config.yaml
vocab_size: 2048
norm: "rmsnorm"
init: "uniform"
beta1: 0.9
batch_tokens: [32768, 65536, 131072]
seq_len: 256
Each number is 500 + 50 x the weight over its row's rms, rounded and kept within 0 to 999. Layers, rows and columns count from 0. Numbers have three digits each. The size before them is the row's rms in percent of the matrix's.

# layer 17 attention key, 192x192, rms 0.0828, rows 0-14, columns 0-191
120:535577560539501518580492535565371466509491543414514532449450469566545509492482493512387509495545486488505527546573485585496508528507558521525536435528550486450452504621420446541453542460470481580546496557551482558460518536466488504497517566458574472507410477514528495573403444575485575514470470505457523536433529438493441520541494468577443451570545559559449461571701405521533454490492492411405590480527485552526548475489487531467500513548480420502532569556461435462463517432495546424532585504488495569497402538516519505499510483528497448481487424480489407596471411539512478593
108:563499551501486488591450569561405540412398466495614529555451524401415460499514491536509514441576542464562504571584458534531471494514530491456466453533477490420458537516473577508483569517470473537555486536508516597534541581428487507461457499492511432517457503453575542485482451608440494579453445520435520519485515468510552499476441454534490408511565460535533489518640491489541561467391447445430527545549594476514506418547449463464479505564531562489573564560409502443487479413492535436459508454518529522472465545502620515453525465502430531467532444416476453617545433528446464570
099:492453502468509552487520527353589547469529504540541443479524459459538446503494506558614490527452543567545494565441520434428561491470532478503449573494495485532555494391550533451483483499468475506499529434440548461497548466591476500354489429561483555441566545540461506482440525435529462462571515513513512450476565520559530387488521631460529474532480449419572480513315554550489550592447475444542468502474491530447488491502508373411515517532569571430515431407507561543496523535501469546437383471523445441473507565493519476472489515449484608553502482539537515463465529483470519489
102:496473385478546562434568412384595548551502482562434450534489492519500490464495552513552497562522418460536520471486531430528537440553466449480464570472500441589588566439562498433516442480502512474478484451446462415497533385602499497573449425542471537477523464550484480463509583429593404515514484468562538454520503510583531512528496478395559617530465496441490515482381533521420429506523584574559376436521507548467484476548505505552486526462508425489463507476551554550506529567521591588495471529497427443450551509522452488539453475520467535522455523583467485416499537489490464414
100:412497543515450489531489466514570510469525522585555531371503438391480574516466415468551475564536537551489451423520503550495421534423516490444497539566445554478516460505601545464495535578344472544513502499507513466582545534543511512535471522498536580476517448480533541484479430420432471415532383462498438431480543497493540461456386585471560526521520386491522456427444491501595512478506458479469490443526504448514502513455524522446535410529514480436424484538417561466530507559440455489433457571536570525553487469506604445595428602485386483459509487420464467526479516472513503479
111:493432407511521439446544457403541584539518559560469541530553543449549521565522435486508448611474487463462569488466505452507554508516436451478509602448506418526544511444542480420542415477496507490545487442441495473594566408570477526488463448523426586461547470564484530383489659510504520553532460543549511450546492493550507481479446591482576561465428484484513497470397506499447547491564556580569400498451512560476491485498564479558493532537522481486547416424600550514441511606524569526520457456499461498552575549479495479478529509473445556603444545542415499430509502476474478440
093:557513568602576429571489411519550534519538518443449534537510553504456495493528478383501515582520551489439472538505501583498576488509575543504501582515572347468571519482529395565538481450437382488533538437517502433529387567437493488393481492448520506491567560496517570415510573491479563535435497506523465537566605538542515533526489498485485478470527439497443499561559574476479481573486363437500447546442514436416428521497517419570515449590519559445507491468400441554511481445516501539463502507490450543516583531565474504454516591422454500465494504551530487524544483483537518485
100:503467504452430427461549478420589519512478550570446478509474471472530468535437531520643536457485537539529521539481591427482584565442498451479502570449496455553632553491586562457496468549491488454477486462485440452515555431520524451486503356519549577445591463532506426468452539434505393529528469487514528418498564486573479479452503523483477477393528498512509511466387519540474449537463520508507412503506556496508547481501503447456453518429554490422504449443518526487452545552539513585396437582527502362474501571470518548552424469497456535563438496572414392437524556463504476500
103:513622425525556572580529510478507534588495434458463508597525528577532393408564464457421490459525420539535571498497517581463517494469454490505551566462565458428422481530510534465471598433490590516483408583542487475517535412555542430494492551514468433527495509559536537446476532564583607497548407524443556590576451477473446440499562523437515503435503555519513579533463455461527433431473569588480504450499482533488452452523504539566572483508478433588526474542466417481487554489506448483576527483501528555484555460513450475530513404552528435550583449446517516436499509441423500561
090:464481498482493514519510559627419451508490506487485567511542501535514464469529467526506464504445533495492526516463442531481365418542522564521418373514517563496485435544410496536521553503440503455480558481494484547466490556455424555507438580514485448576500446455543561571590462552472561528427538535511487532493530558524548530520577484543415464578579520506456482611542531390433565431499406446510614518500498499449455508504580498569573488449522540498532493465464571442465405426500535528509582564480492567566572467523496507443558569529578502499527632505620536505574473474529586507
096:553488462492404405559483474469530507431502554555511466487440439450568505482351489597565555416505510572566436566521585495460468617485572505558553531516522507505574464523494472500427477485489560452578493550460455483470536496532545488530499471525584619392493506441510432518486451502503408563550476476550536478496523446470520434486501486541425437500494556533525447534548527562466521530465530344439428534496577498469587451557530507463511475416540509418438525473499575478525607544503465508424435553485537436512558596486578554512467474465474460576495408472464404515515545508451495515
084:511572492557392490566445444507479451465500483490601408490407522440535564504417465507461535461464409471552540494482474487513461490590590512516553518526447498520501474441464518528533499478450450431499509570555521619548481600450523457580517490467511479454444540461557536561510433560478471466435525515446555521491437508492483508477585455647516458580526551580492459479570476467458563480433448430510525430503523516493508471577498517548488511561429479510569570621451556608453511461522490460533423473540452482576495492472570574480547511605459417481500419473417433531523416560467444411
098:490550549534514516613500607571431478460474472418509537494522439521456490462536545486405540446537475404473577546462480532498448523554573545531451466564483520480380496545445471533472537413511529508573512571510493504459501524478478479479463574461481477489415500413569559548550472540452498561492559561505464591473495432524501467538509500497522489563530470509488505575655467447613553480478398461563582461558452516555471459542507511480485489466439531568530530498505439408573498396502585442517559497507460538565410616522469496484651467510576459456505417465494491504438467492488491605
090:571476529466542491490481529565306468578427501502500540449489515470399499506526483460523536510438492611546500489501459612556389354459437536471492458471509511465470503587473511534526567374442477518449494453488489467357452546376459529475519546503487463544494475567490481457425524533516517470422467566531485508523475601500559503453597447482483559547525419483493442507566431486519390486541509461411530503491467461512455504413479522527465478540513519522501463471469457535438474443510564522502537542587518542510480427546473460469454600490493589544493595460534538549498468452544577551
105:578428533493501479499568432441430536469555528560529563528539393500418493542472543438634495412493457441550483476531529499457498473489499476466421564549457549510568572484418486496522465501580534464382521378388485548496440498489506392573520486523535558462507493453435533480513509489457503633545453483507442442492548523562544476491472516518472539457469455477514490423436500517502493576457400601511513490468480470563570388529523503480578456461486550488512445438513494434584546467477534472429557524567488486501405539509544478493568509523506503537609606536409451464607479455482423476